config.yaml
num_key_value_heads: 8
vocab_size: 32269
norm_place: "pre"
rope_theta: 10000.0
tie_word_embeddings: true
init_std_qkv: 0.0159
init_std_o: 0.00355
init_std_up: 0.0159
init_std_down: 0.00219
init_out_by_depth: true
lr_head: 0.0243
schedule: "wsd"
decay_shape: "linear"
train_tokens: 577100000
max_steps: 4403
Each number is 500 + 50 x the weight over its row's rms, rounded and kept within 0 to 999. Layers, rows and columns count from 0. Numbers have three digits each. The size before them is the row's rms in percent of the matrix's.

# layer 6 attention key, 512x512, rms 0.0923, rows 321-375, columns 128-255
116:498483473455490474478445546455507488482616459444371452572511508531529394495522467491486469527559563449516458569485454484552510448535481474501523487481491467391462524475497573440544626617421479508440530529448373537450416497553416509573506525606416509468440557430460581495488493535499575440483510533445402443457493562494493454624483361555416554415459460427507493539471501566503523580491
075:504416512505533438452444500536511532461503564544387408533508491526468498493554517540518486519365492470529557467612538423661579494437582444529545512441429479394579489601434487439484503520498573512389509583490466454398496402513478549442488497498575581590551500490505494412476520456422523517529445490425529425500500522465598568478475474565509547415596470552537448350517539487577486461484
108:529468518532410544485381477500445556456540416533530449511380473565468502559521482429482498483568538491500462447491489429513561467523582481492619493503464415532553396550558471558427480508417457520520484493591485596574458647456438485479451505494466526474389598472520511383514451507415487472461483554567533523522583429448470521448438539541526548519495544478532483506433540582480551455437
105:584403529402445543466491505540552525506540454523375431400401589562511475506570525553459418374473478448521557406508600533464512548490511521456451433473480452498521459473513528534493552550437496492395561546642463599435468423668468560496447558635574463457484602453491542498548430515432498477421476426511505500525430537450543533450510565541625505505391575546607531475476520466584465423494
062:451508419561560404449468519530400420570558375536501490566559590486551501624484466461514542481483408476557499466586560545488451506438481460536509523527545555448487501480462491429511593458379462503508509527560421540545451563502507449562535363512563486527486502479599498461527475466485489548491479482602420509477561476466499463561459512409441505608492522566476524443501476491501514478480
059:549522527424479605484533477462536539484413443533390540587443498447488406472401519483562536459506518525402499500487416495441515554537515594518445521479479458530419497517533409535494455616626494467443458502512494534421555554480539480470414517520546517526532514466537524520526508461417514508488466496530499532426482506563452465420556531572480507406556480433556538576538500472510515513432
066:507493526448467525517492519550599579526482495501450522454474478507495424459517538399496437532508490483506596541513520473526547542555498542504468476508506485498430453572488571559518416430529538461400533497473573524553520483487505495516407577441533489497448569450520505560649446476505498486484455528473498472454543564599491485371485468556488568523418484598526538486513453606479512505480
066:542446510515501504518434530564453434491552485444470450520515496535486500544538486627509438488529560439536514538562533573524529503582462523525426449560510554497527474400560489500566432494488561392448467504503436495504520559544496553542431583539520434567415478456431457537491328466464663536513574476440531402475481547565475461442440510541508442452502491512474446622535539464540472466531
080:556568470474572509530555518544426543546466509541555447427514463523508571541492488455514489407560462474470410477363470455507448486463500511516530525472440516477478504534466469509529574453436496517413504464501542529490520513537421439503508560417583538461516430554494508459517482592493409603472569503603599511480487373450508540533536456536523470601489504543567540464558471561492503558392
088:500531535522443439581480528528484518588548626497642469440567558539531464513513486495528463493441489514462506531460646505566510549368474503511479496410484512557514531416514536409520611504507532503460462481500558522544572508446519486485599482556608499472485510491435449482461487555516532536480529519504504556608509516372582495478460482489513459469595607462389496564499516466498505486433
127:561602529504419427470490513383466553490512499483514527509438471499467418466470543418507580506514517479553494489444505433474598581603490521384521551476524496464451475539505552484529442596524482465472524500575506470433431534501519516392439551458491518491542519543524475461508518488476467445550569471562522437521493531597449540534575518498535486480592499470475488523431409424436494446468
149:389401471525526507472567510436538492518441479533593552432488496578560465537509534482430522538515506479546499468535618509534552558529467434478371527523518564533532560452504423449543541504661497463484392548503499453549563559584525479593545435559572569453536530482470449441459589488440511565516565595390428591466470553466471487494502485557549494532564523491458475477526621544578498438508
162:378579532522506515454523493486468441504452518491586632465539470510461492480428501538468579510545507525433421595533585555453460460602470514520470652523580594516454566418514523581532402425471419515489514477461588399545499508503423544471517500521495475496510469473414500501437476479581547492535501547482455479413499517596463411515580462479459506495523467431395540590585464475484438537503
142:467485424455447499459561487530585518577461435582514508547497561569509612534511556452466544510594453531507554499556506529406524533581458446558581472484470452524556504461485545539507533617537475545466464444522445539510487484448494477462454498508537567453488536426348525497500513440489501462545515434453546455467494586594604496497470492478559534485445549599438447488413526436477509512441
154:512517522480540474514603529542525418417499528514531473615579464524541481589549470612480482520364555465535488593509553469497498521489471489546447471380515460446540655496485500467620573545549507477384459497529403415464487444459352526470469588516511506468622557427446501481407596570484537519492572529498467514463473550572508502603466434606444429502480496485421432491564458474513456562525
120:406474486551593605542539474637510553455560433512541506557473489476499445516542387543470514425435550438474476536459431534548519473501599520524430612456516587538475460480539471532548513474367513440512562507491535477537496482489518476437611529516517516569559583559513506497472550486509588554443531492500528547555522392501449604529397554542486529472517534506489561542529557587613504501571
103:504549532551516488627552539469545517483528497484517557504503499470575510502578454476510500538623469518579530552507509542507512475544490416463518459525454437579489502520491502628653483472600489520549404459470513536529495482409561536504483509472445510458530439479470455523469594485471472507499556518441454472454488497564499578568440453579492599471508512468421418489616487504553463516563
124:435477450434476488516424483542527430497506432571533552448509529474551552558513553590554421584486490542488544537481572462534526476531408433475469550471493411578596602440433464472516532509599544549479424459532497485490474450568527508448537375491433505509575587461493475447467607517485542444532411563451546567461526491444484519531483475567481506506499496438444480406592409501570494548499
082:494436410499537510451445470494446441493547411471478530538479438517529470592543565490444484604479464486426499475586551513524533495503556496577384613518453546454503530484529562449537432487433402506385466519520465541457491596489445585477435393521557520475532519562437481521454377515527469582461468532477501476479522526510498497475506401567484444476519460548445508447491552351450454523533
068:479466477491578567509562454511569453437446537600516633480500446515603484562552473491427498482561516563439554492527507526457446470446490514534469501460543584492504512569532470568503444474452544476458512553471477469415493576468510473669551463487408476464518493445513503505546513525483571421479486544500527536483542478475516648449485461520459478529484593502562627543594482469478479480439
061:394552417481507482508462493488516491614551473523506435531505521497501549524561492591527465538476471491528456488412533476562486399439527481481517492479546515525566539558435511544435492479531484500408501513478581471495541464518572442550472552555457505489471515532470527525480518473562502558491540484430534518584539525476571547535465430538532602547476564453442524500563547510555563541575
062:571514480541535562443542477588550468524431438452540442549478538540483437496554557482453552517536474462524416534525558568468498514640413550480465478495508512473500547450520439509533479493522472528544545507512466455587537474536558548450463469458504522543518425484561440570449539515434596443494482541528477484463431488626469438507524498540515400480578487549577479524438493480362519554453
064:491388414503503533530547436570510440511477458513380394517524453521481538455508563461504539440436476510468519464522511594492536515583513573514497501551552587459547496515498437525540494486423469514433508498466462476555507548475604443519452420428516506536453452432561455586459459470469513514536457498480528476442484443529488514512499502492420451484504433505485489447539548538482490478545
069:514564498527429424481487653483392530580520553405524487543540563409418457487519491456474471493469494418587551440471524423459454552407511438468489469473518458470483579516525434474480577522514540524459476357489588564494534516529510479476506528556505535508537472457536501499515633586466434567598544434462489523548535463420551569482527442526472447506477509475457452482439498523475502478463
086:526541507501522435471446493474474418353557483459501457546509517524503476526450477482521496434574597484489481492511535486485473535457477525502528467509520496505563428546548477494501470467574471463607470570478388533460474503541532491620546514606428487435484537501530604489302549523620429548504504509418565491533447536516396465517571544490541485509611518578601481465404474462460631474547
127:478549539467450452505576500499516539536520469428523549491491611513481463456505452476529425546521590474559573487509548476472454560445462508403521469475554470539474543506555584567483566423555535481600448479493524589482467645475422446532560516519462610464594558462521548439500565596567453504545489520589475585545494602466484469516479541528504479554520544467536513545403441569456530481464
133:555477551513498562527526512548518579528470593633564518465471465557377497528507552395561551460467449566596438596506511476446502570506508477455551545522490400532550512550466454526488400477541536463415472455557487541603519531434501526471502499465571550466446490467540415509568426461509493502466569548545489525492494527498471435526472584503515520560454485485522438430498450438502513514544
151:555490459447485466492592470492487520555527516559357444526492496485485409517423490471552449517518508482435537437528525439506500527513553437499420548476527575417448496483510554493438544515441420483457505457506485483512471543494583449472530523472539510478530445588555542598448477444500530453431602521584525478537490582509527501513469428484433470547411498450548668545431447435474566502474
140:478469516478588465459437474529523532509464483475430457436470497511573540574407539530508462531486525491442514471491549540531563525465427464514452545584503462491506428466538517469532510501535494460541437487507334555452510574606500531531455462589554511484458438501518512521447506529556471475433482466545523422431510446555413460582529471566613605505529496515492452373530501502498457567529
153:428455478545470480409476491514542582514455456474527496435429474427552595492516495426567466466451471575507530500484534468473552500532436477459494527528472444484548599542563492454405595443509526445509435491543471469434496518510526432541524529549477497506470621487502499517486533522432443560499549487456452453539500575525504479371465432510557536598562441518457488382475463469491496443494
139:466470573553496515448556531484448556488446550581471494460486491472509474451555429477497528466498505566418520522616492485520445564485593558533520477561522597468470471507554523518523460450482465535521606537512565497515529570416487492477472572465566566483487476532514492455519457523494505492442609444500453505516426557484549495368480547416516514548554540560554468477458569424456441507481
147:480474542490579453441507561482513602518557506493520486563501459472505452486485455479442572489458485554373554539453440423516537474587570487583470527568542519421441435526534512419574477483394551432574571490515460500496533509448507515461535495464493495574530467501557570491415493500492556480518495499502502473523551520514450551459547412434567522452592483544459518554469563517530505547539
157:477547400487488414545498526375496539545560558487514493473500468454471472499522528513447469531498417577486518499488570496524515426468501442492542527530518597504514431505428509538451433386526423549575504451509525489549492511435528522425431383418467458585590417483522522522493458537523408570530456484429563507506463408560530626470566439537488524454542476541457422382518478456392518489548
146:479495513488521520476544496548633478559473589470456484530539485548486438462511456524389475514472516433542444584451517465562466479552495522434499549485350515455535518488420491495564524587455529491470538531527421482519543471555498464474572567615516517518522549435477606486474616410475522444503514489546450471509486520447548512473435525509476514511577424537527486488578485527543476545521
162:556527502514523519463451523523591538512478525521443434451542525518492394551445513479488572540466308506440474505626470513454468492473511501514512550460424460513552524501493560524474613453498500494475530482554567395461452463457552505471534506485606524528507482458458507438486448486513454527532449464566563467527493560549592479456512512481511506529526496583522456384495499491524512583431
156:582520578501526426475536594437475502492543455537455553522519504504535431456595539505533482518422397449431541493459523483433512544517437492447389434500487412449477531440475553458549529563557528527485527450558510567491456433611530546485502468564593387479524520480511491549505474516515539541521433446440444487460449569482559433500581569549541559515467514387524483512485464426450453486519
138:545535421436497522519490449440540432458527519419539550482560483497561458532493510554498546506516424463444437545548502492457461529409403614493500458513484535530509565489480437531495498535491520435496498535463453476495489507550478517559430481468500477504461338484530510569484494541521482485485510497449435498500399523578556497466470473453468407461458462525524577599481464497446468548465
146:492481458475399530507437403566384544449469534488484453565444407484472417525538555457443481377404561490512461512565443546558550535486605464431539539555489474459554491540513430511487493584433505520488457487533449470563443467496458476446520493508506528500474525518543442463491504512473559556422616508433518595541523447531524577500449577574459455415539515513556533489545450503510576508457
152:558538429548511589506558529494516484468618399474545479530494536477513452484547401402499385480585505454525529457461413492569499521580543548472442429485506411553479566419467546625530572516517416531584468517565540512509446470511530516495451542506522437494427445452446534464472579456453474425491564510448449560539473474568526520520490439539475492460408480488515513492539557521587544457406
139:443394553554444590479554595546564523468495559544529441484559490494572431452609518429429539526476556541463480474466493504532538495507577444574511542582559552456584421552584378476454453406451544462465471458536430406446548522515436439565559405562460498483421520541546522520512497483455552575490508515504436448464516560507526477510479499471503464513608504523544467523581475505472521441482
145:522514516527479455526437493473507541567518484546507437521540490514523529508531525479572583644547397528472524505552564431554592475464495494548515420524509494457541444442469531471492442615530490584488437461433563424489492579456491526498423513425418577473530480473508531498407509473428456488524414456425485445431543551452547490568517462472410522444522465455487441512476471459495584506502
138:466401487574472448558517610520529512497529422549502441591519517412548443496557438471463550556534494530603493427442494449451470479478524488577380506503529656454446457467509542558557520431466481503458583546505476421475505539473466604480534429451421519475527548571494498546407455439533524414532501497511518448465481472622474463536570495507451559505525522483457521486490485447527439505518
145:463500491466487475506570445595535450517407501547476495444519522482443452487467492511427495484431533590473605443435520484509469505476601570551480555495399522559468453473436552492497392503462603518538606468538595534484508405566551509398469430502444451551564539508520468546513552454470555476555412452442583478445562432478389535527639521491564422481464566531476492482613526486573502477525
158:490585446572468573465517511492488522430512568540554462460555442404521538595430417487476557529529524557409442518509436582465475597445442484538539551541478479579411527518520406543496437535533519557593391526568467498570531558407509498502540371439543451509520451542489563561553604482533455526534550556644535517441510490472518396563453529512432520588554470396444540542529446424408478474491
150:463506454511548482481432527427528514501506491520494459473476440524485531437531518502501586446477431426531604466517447497523514492404498444556501536563533479466500561527519518500524544534470468492486634513472448550467486466505370500530544558600504509498513501501477511547588523473496451575487495495471385495504498518547578583485474557513509610458503518485469512522546528465469434489496
153:572573565506577546527486492559473560471433454485443470522449477422456444512506467534518452414566429502491466580485421570454500447466508538487493480451484469543518549507580518627496501490488471473411483483471590469513555485459551562521563570518489413506468537637495566502439528495378491509547550474506576510533445419530482517517530534501551505454447548501467564570452536547557569521583
149:506522409469468578422483497585533532519552422603557501472566554545505527506447482587427542475483484476456494467524485523406516429523431533513549477473569537461540500507595438531488488401458473513522584466555521431525493417526476515413557516529578514512649591526524543485480500493446444542532450485500534529526435381550500542498459563529521573515432601561537543522447424446531587519444
154:469565437571618463450561502516468541508454584489570495581578464460489544407498542493498535531456529538483551509441389536457474592566427565429371461571477509579533570462480483523514502509505511522573554439411556408478449420422580495439547497431520498517632486568531495530568512397490451608518555431528473473506521484621567510471550515501493488572587559549467445539445490463590503443580
144:626576522526392499499484519522568410561353700471494543498585472531566530396458523521423561458549517575558468503393438517467444457460466540487451533472506552412516461546568566471539486513529485528530473487546449489504481441566532597523513542548411506436468493472489468536494473471511496474548472490541410507465497565531465494526536547441573557525508460571458461509439428559447480521498
151:520598538445526379569545517524481486563405508354494462552588517434423466511486487496576590415501431455543517632493484528498516448490404399562524482422541441480482512487505530534525531490567511492545546486422588429571495458424577488482480520424551529484475405541500474574473644502474404501565548512409549462551513452597514518527507485538454540442463513439422523453457520573474437486585
146:538622536461457514522523533497516462491477467543627431508546561543497502484393421470495485634571483475499495549463402499477495558556464531515519495495577427535470445479513504439494531471582448442580521484400516523621552460495489476558588539483447511488513512552456463515528551483584542434514498521446520446486514571469449470518488490524536492442515517453519447550558563548465572541481
147:477519512496437475522511605435477619447551517479415465375537421504543434523533442435402584454533523491515491525550500530469481476465547427507602489536406508456482427541542422529571525580410569465586452548438426507484514534428471509604411506566513482513443464458466489533508455583537515547474575483507447500518527484553442479582405483520516531518466543515493490593519525591534520494533
159:499412497531539486488495497494484480541439485596486546540560548390444521488507447502510506526484496559466583387530480492589386473474467509507519475518514496442490499522482489415533516594570493499494491632398570479472646412516445518456546476506494532482472445529410482438473486494480570465482569566491518555507473497518499479534523446410476497512496515508477484570529493403542449467424
160:496482495443493511449394540430528463425529584483393379516516517449399481423406544502507530592486507526496433565458486430411523491486437489487559429545498501449433585542586488506435546538478472509521523628461499457565484512578486544529431488503456563534470503552526497429498536462432476498506506476477487527413462498458543457523597499394511549488554503596524521593472512495447549559478
148:504473512523572561536638501519554529567517458566534495458558529436518475499440483493593516467444515463574492519571509588499531501521536445553517412578586579540452550493494436531540507500573561473526460491445570485493609414536607473483518520508472616544550468501513466599430466561468541554451577460510512496474457587481540513620441522459514463508486545543478501587519464411594504475536
# layer 6 attention query, 512x512, rms 0.0988, rows 322-375, columns 128-255
089:433609528459427475562473491432434444490422509559481432494490483488569529512462546518541527524635431511478511509504405541507409451565498453547444491513425524558433580496531493555540595454531520516501539458465501431520477462469459576479502488541464461469552472559467534447492442603647566547459603498499528534360527518477488449526487513482461544589555533481478549574468405589406530524558
107:505505417548481571506633478606488490499519561519601459528460547521498548418416505482490527418524572491512542501549504597388478552477425476394421445480613487468490439458458562450479479471555474550478594490474521524490490537560563490558446553486605533487415540465523516563483537493469469437437521432576419561490413580565546513543528425515579468518567468460520498502482484550520487564521
117:532590534512528507503530483529513493419547476510450529547536455472503501402534507478585483578532548477551547621497503513477506430546486481485533530573406523511433450534478478488492519455521522464460605502397483480515483433443483436480485468536611527441459451575450561382552486520540563456482599446510509502451540538543538405572415511644555608544503501482524521513442393497511524525512
074:466467556431500552442501565469493591524515571385451501435434449515515570433563489430449485554445578498469542556515557507539526511559486599464527467485482508532521475507592476460475397523472491525538466545546474445457539524546569508499558542448520568468556542452517462633487580509494524503557466535437499506510477581427432529432499538459578412456471555467533536406569525422539496527406
071:529517453553480452504466541447402454384489473506500530463575569529519471471560443538497514502536522459576463416518567519605485415531506462495440529529466476465568496498460584517509559449494564560518538441497491516463426430480469511427510368508495435412510495573404495444480429508508505470477574479477614512545450523463465469590455447494451539589512573555434491590509424491433565545579
070:503528478607521373509463477589492414379524508496460551454571520549503509585467439603533521439530488431559399464436559550621423488533470433471515473523512560395581523496492447479540547584465474601519505501520442464502484470418503599476529430534481510401472389527564508391400509481504498516540565504502492450502446480463469487465500496408437489526511511471453464510484507485504575502541
084:623554475492490532510525451406522527553469497501495530541432432555497483399599571536444524498592497515489542547533405538453573449493492473493566521466493528486429463476598500513507525454559526504469598439486491480459545470493536507393583448490505452504589531463473516499559536502551492406512471473422441622463538413494544543589443517538451551495422517511491447510513520575455455521500
089:549523445520515470475451473498489406353539450444435536588421580496499463537536554460493532435534494444528507457492546536502366559499532475447586542571542570540496511561527557510546502537511517461572522517431449489470558464486545539539516450550427513452485456581519557369348492564546518494580461458532609470488421529508471527554558486489534469506574448547485489535444421460454661528597
098:486506598506532467449580476519581608570493499429562513443627573504458511336502523457407510496542564435473535527606500463481427488461522466485554463580515499485500447458499529470509583498485497507541493543417461534509430518507521449512444535478497612493512506518566555515511498600486444481533416466504489547508471490529541519509539475494469413482520489420525531523445490475498558513509
110:563458574526564512488448570554498552546486525458421499459408427463466437531543551442564506536484471500540468566502481432538566468609492452443563465490443491565525583560451385503529419646457542528520535545596442450520493449452488490528459448385489543517435463483506460454504587468393446488463563545521487461535514481462446542490526530546446456463575464470560539478484565496497442488482
114:472472517432457541545502572584470507443535482436493454414519521515604426539454450420474428506518458421635575631418440459519572543524559437517494499456436596539579520493543416534523466448584502433532490442448520527521567525532501562583515479498421520490480531551507380561491526433424504419504560532360433490519579603481515396560504519483485556482517422420409549538435473491424511476554
116:447516573443435611438435464523571440560554516405430539458549444508465376508519464499532505528481507462465437496554507471471505446445466362469524534477449515442479547563448533441469413526490514565467557522535473475473524586517630381507386451488477488597427429532419537488444567492548566385531554483501543501454478498490500457525444523423455448425437553480483523495573472518522503496476
105:528530456524455485584455500558564594549403510440468549523514482536443549546532462481543557545505489457561517504530439529472499481557514524520526519488428529525596438437481498514455559633504505574473560398488455462445515462446413400510441534451560555445510585506464502575505536496494523452558490361465513510490527529493515504420452533520513524520546473630454448513459529512483558444479
113:540469525434421499486526451518531426474643478501522519409492593493485459508568398532414561413481533539514534565514429400523494474478478510525490525496545473449618453514525546395627508471544478545593502544516524538502585510544479359550412491494505531525494483474519532469456465494499585452623546537466469468480505517502477528491510492515530416552543515441501326518552547504521442482417
181:479506488561412545479426425448597391530474530542493580482583490556559451495533476492484536448513561600484422409462504472507490469440578442495530605583403463442518499498485497451541470536529533553470487536554501535481501498556510396558430476455487465547506419477454522507483529489534528462602554553504615498431457441461487524388514497432488445469514602430510416461524451528523498489429
103:551490476475546548503425565511424495524538538540508523433557507499427516494510538500485525491464524505514404495470477548464443551457453489554452566505461533419521642465443556433416556477503557512456509520513472520465466517478374515444483502568545497524491641503501537554474414552479461489481432458480492507548487521419449381526553509429412422543483475542559527521477505494542503445482
186:534524552439513520649517534432515550516530498490521491567393471508466565439588481488471533500503478458494562494544552470508561508416538596555490456505484538429466493544651491492585483482515415516506458473467449455450534431496513482474538560510519518451490513474476476387509428554467531483430498572536524416473519458482529530528423434648521467516436546533512436549629445482544572422456
090:423497527414512513538527556483440627489472551507487547421581567514478519480447349474483548379493495473600457556456533504463532514411446498499572510472603496530566448555449414536510494506547486464494542533486524493503455499521557476533544635565470427560521520451472420588522530561614484415479462456509462489566445452540445533438442598379510448539434529487564453460512506498550491442525
088:569482572482422485565510484467568502445535519503484512541447490540505410515474572469545496500507438435450534560526460485536507546538557500476501494561507454467479522424514519445440561487554449507507581423517541516520519497474476454431416513505579600483534398552465532408524436536643473520513511381546465531503540497556635447633451545503458626553478471495488443484468456534432487581454
077:584467557517474498521487570595469520486482470469506546483505461512474484579506438487474523505461474575526473573478595577475437564496521468621500589575424465532490471488441529479527453501539497524554522503460444427507487477540450469453485499551509430515483549477441480599611398456581446499456505481534514538562511450486470503497649484517532424498489522442504525519486509477449448505496
086:421590517562460499491492537417483561504568555488480472411415547534580540454526523548406507492440525482490526459529436519522569460603531575401567437453580492429502476453625498521444542539375515492489438514551555589472538476534498481620535514476435568577499567494554530498473564441481547537531505464472531501497534503450503497489343527482407500475547399493492436501445586468574526511543
083:454507493493551547536549435483509458467489514458412523528403533498534563502523544606463472495414506521403502374529510458518595512621518459498581437407534602554477456440602455494395538446479464483524511532599433509413516518521466526465515448534522500501531490491478534466559610497459578497531571505472438450471497498519522489565409516557502532511573531513541443478519521530521533513497
074:470495501419541417511506473470483613548489542536577572511463487522594478495574517497418548534559518501431548492490522451509400449533602492496537520617417421471499470435383542456499531537552468563504516533416545460491499500545389476491459554528539567488550516506522430513438477445492473491431409532523521508486498441554518589484543528425523471495482508494514529510474552454494479505435
086:518447546538529605512589495463560567500461461482608549463528566467501436491467517497580476481474456528557598451577420507515513527595441546450456452515582604514486529508491553466508522488551460450494452489566574502513513481457490496525467447477477557622507590467546542531521595484476535445550393491473490557463462627497444513551491589496447464445487529440464434489500569492568547482554
078:421432481496579483468542466551449448432474523536536566522474519492404576587475586453395516520561576532551399528505543478501378505526592492540513474577571393506485418594496538581427463467506528489496477534462464560517453537576410518529430582525511551484582493564518529414412411447569498503474525546595606495507514489583430496415612533481628502523482561495478525513479489503571511523444
100:495468488508531542521470536506481436551480579616512389543580403606429498455399470563579513582462459539468471507484534480459550498522489516471498497526469460500463418554422410537420529554552568484475457514489536560557515470529570442560525466454552586426449498466525522574509508426556453585502457514398447512539499497438482532534501565514392596505506439535499491421539548432518578503451
108:549542529520423498549512537551466623561516626492537486530369477484476549469476537463448474482510509517492572541550451467553566510517587568577446502541599512478495512480458543468552440469465414520536526263532467567484529475512488586507552508530491475544463511516500449509578443492500470440447516624625557432517475522555516425554501462543460450458399498464585501496474434575436606518548
107:485638516500487553442428523471613619429571459478444445493468548529584571555484417540454489487477539400474458548477481469465536538490384465474460533425481453580580468415485429600538524377494471461490362548582451475498546610506396529572514554542483450492557490504487533457570578501512458493485561543595480490430528506514477510466470399564579594487494484562444448444501426452462464585511
112:479570484464494444442463576516443442520467493505497494443532529513514492516398459491575524548488478550459481533439473526493507462593426490469581505381503508534497559448468515541398544411462497398542453450500543473531483501396443468448464492562405375495511538447504529500514564506566494455618494429458530432468493464530478481518476500491512509491518367402509534478511467507553543525508
102:507534624516506569502516598420500566516485540601478574467510384366484507455521468518512529461477443537474534505483496540450520611487487510458504491503561586526408488509497603413489517588496556508519503429476516431578490463452436529603517579486482463463484495400599621470452551505457516513542577495521527508462479551451468581425504517556432419453470512489536457487573528577531596547509
109:592461541445489462525532562451514537532470486507507467564523451452460496466566524506454499533461434496474469464527441340555531467601517575536503415451510538451408567508556475475487568527419508448443489553556493426474550515483500498535457458485408542629492526443439504470440589525425514431559476527414513458460508532496488592504475474536499521364476508581552489493573432480540495485452
115:441488445442349426521522514441486515513472486561490550450564478518488464545499556578442428479530466600476419545534545464564514465555520509489581492548445456459435418476517499430505499488495545522509460482597543508598561536520604518520496461459515394610579475468513556540581514452523471574519516521462501572487483440487472563499514561543494516449547492561539420450496439554525537562542
106:445553514469519575522539421488614465526505558498506586539333528552479603431484425501416476493438535493588554594418530477497582424459446622453477533553458519499516489445534524482505463531492473529462560535533507501490599485568536481517581494585567558581461471467546471466502535506466465517578438523517342452528570452513511479509464542589534481462518477542565512467532504578475456479460
118:532515566508468473463460523556527500533460567370418545529471462410541472517507539527429529519518517566500474507510459520557494526481491559515493521513483467507469514524494600451514542554399559448547549466502448402484549534466495520543564403447481488449538535443464618446415499482477445554538535436522505495514607548531509515495543502520517452461548454482513495479519496527487488469463
113:571454477488490407463587577527464587477650420500429496432410519444442514470598475482516509455501510392470475520536564407446437574505452534490449565389551583478506460494480467502514476462508482555538576523518491577485535485559562478521511561542494418509517449524536523526574476606473527511455477519502468528485508485512538470505494534580520515511531503428520418545510428420457456564494
106:546494413405516531546527421485524484554524558568540518497501491450531447605478512492443540509432472411554483407567520378505474576388443492511571488431503511493521476495481509452465540524596500469457496501535507556465465516580496488591548485548499512461525436512530481542443515483580584494538504578456483523469405520556535622502467475413548471597437430613527469558584516509454612489448
108:399475387485559477516473493530475493545448497505454516546464485560542407597475566458448514452505521485426509446554481621527517454512452483558534463542585454540514623497594404493478566469490415563585479512497482529459499500486478562495573481548502484582460472556528485463504562447535581476532536519446570378513472561529501515527442493440416522428501487548572522534486544565467475528496
109:530459544499525583496595511474514564427555476436497496527568495467447482519446478424495464467488481467502553476520479529517510521494556519481448461505492431562524508472549590486467530450465549549592586500473511537489476486549548492561489546526561556505430526425569547503509475482458516454472441487550551442515478517582592437453512553505499448514557402519492519547512440539615508475390
110:493494476412430532517499476476549445483480427404485547520569490529531459447517498445476450522483525540429545471450534531497580484567428552514522687539519513433528437509510461525461442526449473496465500506597460437464476510474407510495522434504505446555512421578532536555492590550416530484607474451552557400446461483503476530487535510475474424404545529447468508383504445450516574402527
106:479503495554444531547555530517547445528440474524479479499514543586499503523567511527465571501521514492486390475500539582597487470492524461487440473431487538463515545486554468518651488507444520556479480464558504554446544472506489491484455592443478483509525420452583561539495538498455476508508455467472551499515530599447458479485420484515548481486617512465514351565549479539542428488529
104:478553554505447478528467553419516521487495531532498511520555467482499473508506523489453412474495524541485473530415477515438477520444524451512467521463474549541487486403479455558568513454515620427570479495527449428489541517471438571542539364478432484573532551529480542539438487499500396515533466563546484458441551429568450415539574561614529474507554537399441517433487431533513457504543
106:543464482527378507430492492562410521535441447479408409495506474427498481573466593492500449467583473504479511494471464464580530592475495535543469435501534479574466467533499547433516466403479542516546446468587538533513588580490554505420434403406600414544567574538519387542483545493490459473527392465536399499516574499478433475494513456437600519462500466488495490487450533531537461447518
119:574561508545527529524528473510483525557506502594554545498571494450631572552457496470511534453464532528535457473504462474514513539501510468509524544502469467508456535512585469511460480580524492580460551487572532503511479517521459431532557521444521519520508515544448543574537624508597520461606515528593652560459475500487506466480471520413521474445503540469419493510485397437418530470443
108:526569386537578471549539577463529552627484454654546497568467491513400479433443529507580548489470551420496530459508451582448515469491396408501520513514486548481376569548487514491432515584440514491506532529506532542561455524498354614618554600491473420494549513486510595508496525473436553495520507522471423466463515529448564551476483527433423476499503504503494486498553501526433471461435
108:597494507517492506528531523542450566597574435538515433541498483470558551574441510499517448467526529542517486495507539524485570415500488516467525441449556504477411554553602563564521434524545513610467435407471490580547523512469534511561593475542588502468447511444483455476470496489495514491490521506514535450533529484512575467545482494506450505476449475528424471550511570504557468429425
112:525513462429538434509495625538424516547550552543597446477489515488519540537525572560468538478572496509557532471563489469554585500503439572621503519491534529505451596568567540480479474526428458470551477458504459463526528501543448455396458437502563515423541490479416592505492444524531473525567472463527520468459517420529560555679435485486516582464429563615473569566400496497452486437472
116:482510457523535611490614531508501498641506536456548539564552526393537558503550580464489507545523559556477501575547442645484384531541453516466512416528584540582537572491467434437548475507529492522534543441518499456470524566452494521541538515472537527584533440553560484534520522483483462480476515428601388452477499478529583473531492432575563496574554524596536509480433487555511483495472
106:523479463542387538528519485521558446565473570587480557514495447520518571423386485458457534499548539600479488461425456494410529475525414428339512564485486511442538437530444501504531471562580463502553513505470469531611403562506540547516423478486526472503489451486474517491385520552482510517534530397536459497437439480516469571549563530509568546471525473482533486445445470547476526491478
111:563540495464427515512557546447498396543547466493526430517538553462463456491452508481551534512529552558500504573645537489489563453527528427502537492395570460505455467523538466452522541499536466559565469479488457505494586498547553428528496495420533552479410444507535554477484529489460511451523498485420485506466513529491520481565519458561414562434532442497475527552609514532485518492397
112:523529466512522578471505434489586471575503499554529481614506460502522491514609492514552415599565580553518582469480456468402451548628543496447508476526568450496520509436530489466494575546564417497485547485438436494528547435419490416435372475451494478438571513517434535515465567518632530490384538476488418472463452584506506512433519426585566543447448488459361517507490514483428516489417
109:508560519492457527611509521476502565447438518533477519483448489599497527465614492436420467494484453520372413530502620409406442530434472514531561522485388526553499526522623462490470547506489419427562426559534508393442426531492556560472480526529476405513528568462460470435511550544515572514490542629475608442489564521447472510440435508556467456525492522498536506519473485567510559491450
118:499458564459444474582492478484505479506502462602426552499464546485537535587457515601485474499510342557468496483513486538580483543538525456450503515515498489553604517417571434461537530431546534526488475604548541497447542491541487584422624454525541521534531575504499546517436447518528477424422454532489547507542485473432434454439443573492445485620522482389483457449538454426370480496474
115:498482389496519585498439572555508528519530454432404475530386481446511449577542608461474546478490632443475487552430499497483491590463403451451539440569495453449405611425528506444472459533515505571454455549513457500586448515498493576488420441514474468557489565424557520531540511613447606538433490423593495479438467412520559472542484488466500456514524503446548485492487467504427602409567
108:445525523486458498502477453437604481534502536431544587470439492576451486437473509582529565491495432476475538459478465572470532522458497508555419521489480565558469535481594464526510457533491488505582369473566510482495555415535549495462523444481540557474563511482575520474446420483504496489496499443479560513419455531478460527593543597472496506490508472558457459567577475452558522410484